config = dict(
    vocab_size=644,
    qk_norm=True,
    tie_embeddings=True,
    extras=['shifted keys', 'gated attention'],
    init_std_qkv=0.0378,
    init_std_o=0.0,
    lr_mult_o=3.0,
    lr_head=0.00709,
    schedule='wsd',
    z_loss=1e-05,
    train_tokens=152500000,
    dataset='wikipedia_en',
)
Each number is 128 + 24 x the weight over its row's rms, rounded and kept within 0 to 255. Layers, rows and columns count from 0. Numbers have three digits each. The size before them is the row's rms in percent of the matrix's.

# up: layer 7 MLP up, 1024x256, rms 0.143, rows 868-914, columns 64-127
# down: layer 7 MLP down (transposed), 1024x256, rms 0.0708, rows 868-913, columns 64-127
up868 098:059126169128148142117150144109117115147128123092133135137150096150137113106144165106130087127100128129117133114137126170132128065097156122122124135145124089105127123147156147142084129120130131
down868 100:118116107156153121131106127137097099139128101155170117204134126161137124108133111111145081170179137119086117097117146138106114154131115123076118172136178111074154135108090151158124125120121143
up869 100:166125092139117171148144132121162105167094108125121142113075117156126146110128110097093121116115098140139113068101151111097094113158139044153133126128146166148129115112140157123157124134080114
down869 102:163128087159123143129099137140112096123107092143166141182125146105143116101154153126106107109128136145103144131127077115138115173133155150100104135122107111128151118144127146130131135122131136
up870 089:140135094172055120106161112101133137125131140129092145134121129108146119161142104116160137166113079148139158125116180142142142116123113163162151131154081121140125140119156065113117131122124108
down870 094:122183139152112126153160149126120108168144147082151121123140144119130121108153081136060157153124116122104159124152106098149148134101162151084122111157129126116157118140125138159154111143162101
up871 091:146151112127145104073105117143129123144164136168106136107087157134139105163141102116131100116153184161089126087092133101139137098117118151129129126118148134128114134105120142148113131140132156
down871 094:167119115121096120101102146133132133099131114124117072145126105149151131156163184150133125147115102160117085121125140150134140125133139149125115095134131147174105125136187095132115165138137122
up872 095:154085138140178136109109136131149114128107120149146130108101158138109119158093120140105149109135155116103170168110129145137132161095157101134125157150144152128106134153181113133135094145123222
down872 071:097133127140153154135122128133138129149156166117111131085156098099135138141139122107107077116135115120107134140159133174120144121135153134109111129124116110140141087138149132126122133130144116
up873 105:162104125116170131096095118138145144117128129120125106162157114180119139101125115108107115090167139181164126073138133104083135097102114113122124114120139176107149163105108140110117126162097125
down873 099:182138093088108107091139132105100102113149140137151146109088170097175136167126165153163122133131148125149134136113108087109120073126110189117116164084145154081144144122146143128126152195143188
up874 109:133150131103152093168136111111147163146103119127103149137125147139092146120100157107116129148110119125099113155113144139137105158117127156134126095110135119110109112137164158128147145096124120
down874 104:125136092129097182155138165116162155130081161148138109117138134132094119151100110126102135108150086100116135117144114086118087096129155135122114137160151115086123122161112087137131114127122144
up875 097:116100176113121137151134146128115140127143163166118093129142098125104122077107126114133126152104142088046093146157102101130118093096146130116134126127120109132136159125146142125153121109095114
down875 101:105147102131127119105111159092113150129127148122118138118099119153066129125131144132135111140148124128140137117136121136156088113157150115124163129136128138119158130093134105139113141162129129
up876 110:125123120089138096110111140100123178134142150116133124128142150185097145123096098115196135100117144155130098118126130141143145142132109103084152153145078111136081126134145125114101124140119156
down876 107:168166110126158168125118128096139127169159128052106101145122120126131087112173126116123164146110149113134126120112141152126131122118114138136133077148150120115132104069141119115162131142144106
up877 090:136167141130090124146134138118135134131106103150143135152146098091072172151127101113110123129144141132079118115117129105109097092174143120182121128134141133124131123136121099129084117164124129
down877 094:153117134061146071104151128101113170110120139116092141122131142150059105110114100113129118097148101118112120119145145158130110148128120128143145160166173138195118131136121109127143111091132149
up878 115:097118144117123130107151114098177148075138116126138136144145158147125111115103126125142129168120131117119075140163120107141158150115090139145130110134147145151169154156148079152180136153126151
down878 104:137130091091092121111129159093103120132146091184155093137148131143062106164163115141153150159130141141148134189164115074147141124112127132138147139124131155152132130132150132112172164150117115
up879 112:109092087092123114143163124122189104103144116142096169133150116142146081149147123146120107143142120125129127111174200137117123169136096131166140102120108124144045097129155106135128115128138172
down879 109:143142136148156153125105125151104138136124090123140138181155140124118125133129155159155129164119128097136140144119136137149146151132126131102147139107124138113108180119109150182087090107096133
up880 102:099121099122094117130070129137136132102175122150151135104119139114121124104122148159130111163151111106124104159141131114119093128113112092113111114126143155091134086111152119132110134110138135
down880 099:116102168145134119113103102137112146099088122114116162125112088145140143109116121142109140087114123137142119177109115138147083118095108165116135139131154140144110084123102092145143150150137127
up881 098:136137169104137117171147147143119130143078131127155145153105112114137114153142149104140154113121165159045093105107133100117090132121138137132151161140125139167117174111130121107147119121156101
down881 100:130101151136112141136125129114127153139095125091103154102152140101144131169106099102136139110120120138143121108118107102153174123174085160114141113144116158208149146107153153109166077124120145
up882 091:096171131134124126120157086106166166082126089123125116146150111137128194120131150110108154139064126144113154102128125096138120109143092134112155092135101159109119126131139126175134147116075096
down882 089:150137125129134145160111123133164151130123149142152107106132131139122118112094151118096132123141108133134122121131125168105175112129157095127120144094137098099130081131133094127131109089123117
up883 095:130101112123121083132085143131163114187106103132110135115134135134121124105104153126152151139127092119129143124163124080174078097162141094140086155123113092149097126108166088156144143131126150
down883 094:128136143117126131156131129150109113124177182132125148124174136125154137141161114135126128148132113124086106120119113162133146115146108109116141095128123132193111137135118105158119110138156111
up884 098:136119148098110078117129100137144107118117100149122127106168116134159129116141106176127095143100162120128124153186121067148164090145143144138137164094117103130123108122136116122127108164104155
down884 101:165141164098129138131155157127090127114122117129139128112128138107156137133133125138112107165121152167108125160150163121105163139159139155113120151141100144188083114122123131065125150169105097
up885 100:085109123132151155130145162076122073149137119156118150155129151135105135115157126131078131151116137114095133068139151162110135130129127135105128118092136107096165134116106141135132150187136129
down885 102:121120109130152091146158155165124081121159156152114118107159128148078112120127150146083169152119151181096132130101140132146157081112121135177115089113164123125107104108088095101141109134151124
up886 092:170110153159109130139090136113156099090152118140144150163126169127140128145141143153124164109088140171122103130103137160134139145105110132130137103126139102119068117168131154151051110105110146
down886 100:122114081089125131074125112112104122117114116153108092143089131125137125157122185137125152079141138126115127133195174120120101161114104160145123123093114131079154138143171166103108130116111080
up887 097:120151132135150131173130123137136128132151194111091089079120156129103082106142168122166129127145183118126139114130095144103116137157111122116126114108089178108146120141139153105171103117099130
down887 104:152109129133118158154163151155108144145145135118074132110162152123093148123121123160109136096140114137107151133140105114123161149146121099092139107151164147103134097134134167149114122122137121
up888 101:116103140131150109114116156179128118104149138145143165088099102151177092149143164111138160128072137148153108106133121150100111126127143111113101147115137124098116152135111104129133122142107083
down888 102:131169141183138145118141127150199088064147123102100132126071119117135148133131110096086102105107128113096128171142122122144173155124128116177101113153136118135157138093140140117178160145119167
up889 099:155134125102134137141094143115120134089153123154087145153166132191175114116131137107113102155109141124135151127129156102126164108117112148114139138104149156109136119124131103144103115132117122
down889 094:137176127160131117111073127129071124127101103103128113129135136150122114139136132136154104136124123126140157121099086133124107107095148129154131113115154164147148134118174110108103151128091098
up890 096:095137164131076105124122091195112158109082099120095147121106126103114101147132117130129150119099180105124154130126086128115125108108133167133130124166110107110067133074140137133151160135090111
down890 100:145183139111103122129162110137133113146128105136126158103148131121138146138126154106126113103107140162100123126079130127111131127116160109104125129150112125048109135136107150125144131143162065
up891 096:150116088130147112111134140143129146140113099160146139163168127155129133168119176161118156156102117134144105133133122146169081147156129137137119127123171127104142158085136119125101126124148164
down891 092:128143139107104138127133129116137146148164162181148084103131144100120089120179126131147141171087157118152126143140162132116136087100096121104102129119122133166141141104137139115132126127149057
up892 102:119149129126095110152143118133124128076083126105111100140163143163161111120106176187121141134099091131151159143162119091143110129109102100131143150108126153092107115115115107118089143132133087
down892 104:123166135141127097161081120112099098104065111102145111206136175148093177126152116080164147124136132112062110115128078136124145127139155127121129117148124105135112159119128159129131114110109083
up893 095:147086144121131157173160176130157098133118114112122098106129143140119124120120109106124139117085116115060121130147127153176139099134072135208130153127121132162104127136131133126114154144135127
down893 098:109125149124123116123120094114112123107106124145121114111144100112157141184124141144134150101128142103134153130094110109110086125120155143111118132123120111165099110131103142120140149068095145
up894 095:138167064144121149108176140098134154094124126134139114147131152111123106127101128104113065139111124129118145097124094166140110150140151152088167100160164113144108082123138136130116110157171174
down894 090:130098144121108131130131117154122127147180136090129123080127200136097120120096127173160122095140128138132134153130120132115103138121141198151092096140108115179156131134176160128133138101070118
up895 105:120151171125107132087133112209083154097113112113132098122131130139137148102131136128105138151150138123143125120153148133173122158128141088139108122110124111158129112117110090139120126092171169
down895 104:137123100118116127145110092120146136097119191109132156116132149118159104119162127119102135135116125123102120159086140130191108067132111135128141165105148115148123121153135121134131144093113138
up896 105:136131116135094121094125114133093112127069127078118118147119153148104116135086123166148118099151147143157148131098159137160147128145155115143087097157061138126109128119096126113153113137152134
down896 099:118144179122122113160126147133119092116130114122114123157150132161133140126146101136120105109135111133094126131152143108104147100135132151145133113155106143162108134083166146105148109116105126
up897 100:147111114116110142162123114103148123125109114153148131113103147135109108119108118160141072115096152144126100111143086136162109156125099131123101117143154122130037099127154165117083101116119122
down897 098:115143156133109175157148134079151150121143138138129113126090125136100126127115105148109140117097122127156123140160123135100158119083134136138120127152161125170136121122150147140169154123133081
up898 112:092134095138117152114115156131122139130093083100154160110149096187146115098119106097128155123084135165137133123125102126095122095097135139145114140132140107135142105122169132129141158123112122
down898 119:175124128119104149101131137119157189148154150095116107117134159117140136139165135137110148136108160094097115162114125137113136119136109142147097099135129111133103121154158137139058158118129120
up899 106:137130169103082146140130128155139152148066166138118133119099118158128144102139108107138164146094137085133101122090141123136138128135171130178132124138007141127110128111118133130155188126103075
down899 097:127114176122132111124130126113158100111154125203111139146124136134146129119131122185119136135151120142122190156146132183148130111105116075111150132150152148163094096120123132142162118103135172
up900 101:125114121161145126120113113149094118146124153098143149151114128138130115123140119070157071131126137116122135133140113136142119123156159070112101143139129106090121163142188110123140118138139115
down900 102:119171112117108105161131101110140138107140110127101120116131186151156136135135104106142080108130096146110141124144106157175184144130123127152107095117155105126104130089128137134185119155118121
up901 099:116118118119147134116078149141097122138143124148154141072124108093139164116135084142135083158144096129120139097142116116099142165094121143131090119095152134136127109104120115115134107105163126
down901 102:142126126151142160141107134077116163136141129165150111104091114130161159108161147104145128171130107158147141104114123076126148147164098124119112108120154175100124104116108137141135133115088075
up902 092:158145128101150115133114154137125140126146132167153098124159131098131130099119179133182121122108180122085118128110124095127116115127154144110129133116105147155135176113146124158154160149146127
down902 094:117136091151152135137158127159132118135150105149118138119120110143148141177143100115124076122114129127140116114164110139132122123116139135138122164119164171141133121088127122147178093105159086
up903 097:153111162127115122164104158103094106143162159162144084158139103122159161148171072122122118146111126123137145139124107093128102063151121148138157139118087137140125124108127088126132118154130147
down903 085:165102132108116141129123147097152102113132152126132120146116102159133096158142143138085142116116127129112140133098115113123130097153147124126131149106159113166117143149125096114156153127150119
up904 095:139100127137122119127166141165169148111119137150142094043145177109135134143151090114183127135178122152091115146115132137138105128144095151114118156127130103142154086092144146113128138130069124
down904 096:142118125097123110092118149141063128128157105138112139189115152120137148122127103156100093154090106138121136163115113134130141131115125147115080147112111123116092167105113139129115129114104072
up905 107:057116143176103137095120164131125107119102124137140123120128137118170159149141120172098106106104101140115143161150133128157126123131155126142126090094117108121143128145145135132150170137137137
down905 105:105134167180142128157090149124146126116127123101120131115116131143107110145134105155117129139122089150176147110166079108108108170123100132102185179088140124133127097174125092101163127160128116
up906 100:123132135130103116147161127126136113141115098128159183098134125144149116094135161123174155118087120123099144093146108128153135099097044130114120141140146095126111144147117112117147146094159132
down906 100:112159142137138125107152154151127113118140124110120182087149152102101064109120117130113104132103131118128134137142100099099148117127108133169095072172103105145116147148150194130132117121109108
up907 104:154133101142115139073132122147096114143132141120115090110157140126114115113153118094147106126118105159053127147133181134143129160145094162137085169114139071117116131124169128135140115153136124
down907 106:144147148145095148159137120133135129148122169164145143106113119126115111123118069153127139119139144170145150128100137123119073127152139118095147141143109118122114105124187146100179083098089125
up908 096:090163111119062158127111153126146152106130111148146136113046165111138171113140108152114130126183110095095122125125098136137122128118127104096104092143164138148153098096162104164088123119117106
down908 107:142118150123145198139146154117129119120139117156133132143141097145118144132115114105144151116080152137151158117151174104092128152137097133128083112161177149193136133124097143151118113150096055
up909 108:059114100128130139122094130112157137128142162129102131128146164124131112089141124141135148136140143129141113118156124107149127124146131135127139102102121080129165096133119126127142151130100134
down909 103:123141142115086109126151108151099157096108133112084121107062131139091159136114111099150131162152108104133135161102119109121147167125119122109125153152123142142127146150159126073121133147086095
up910 103:149133163111094097106155096152137137098137098106098146130128109141124158125105126118150110131144107093160121105108137136088115112114123103176123133133128130038144110094123128105119102099121132
down910 105:146132107126089158106103148152112129135127161113140157149130114095144158164080138145070149133111168145120109124144156111143135128111161143108124095143116148085175107097116115162096136168158109
up911 096:116149150132155121113122131125122140144140106071128059132136147168086134086095138107125130134129160125119111125127139139108132128152136130108153132167109116129148116110128148124177101140092160
down911 100:132118114109109134133127083072138124106127124148142151170130125138113122099128113152098112109126084120141144107140165142114100128130143125079146149144146088100098108192117144132097108151167157
up912 101:125130135103131070150130137121144088159142107097119154142135150147085131134122134079134150080088122120104113107127097129086149131160170102178102155127143196126055122133108116137151108107119151
down912 098:158112151133129125101117114134137156148124129132113125117131146158148077120124145131111127114099124137090132154144129108164063126111097161131147139144159115121169115127148127104133169097102120
up913 099:098138131097140115158132135091117125121133133121113122145100107133123131162134140113117090125070073127156104106143105115183150125132155117130133135150133121112105116110184093145126107136137085
down913 103:157074109146128140140105124130132111128106174087094107147116148120089163140132122167124096139135114139133148108136063140150150079158111119088155114170109132151121116139125153181128116155143168
up914 104:085119149108092166117132142128106135156141152122099113144102153131142109149160146183175092100136142150096138123131113132111090099168163114142116118111144127091087138117089160134140160142168162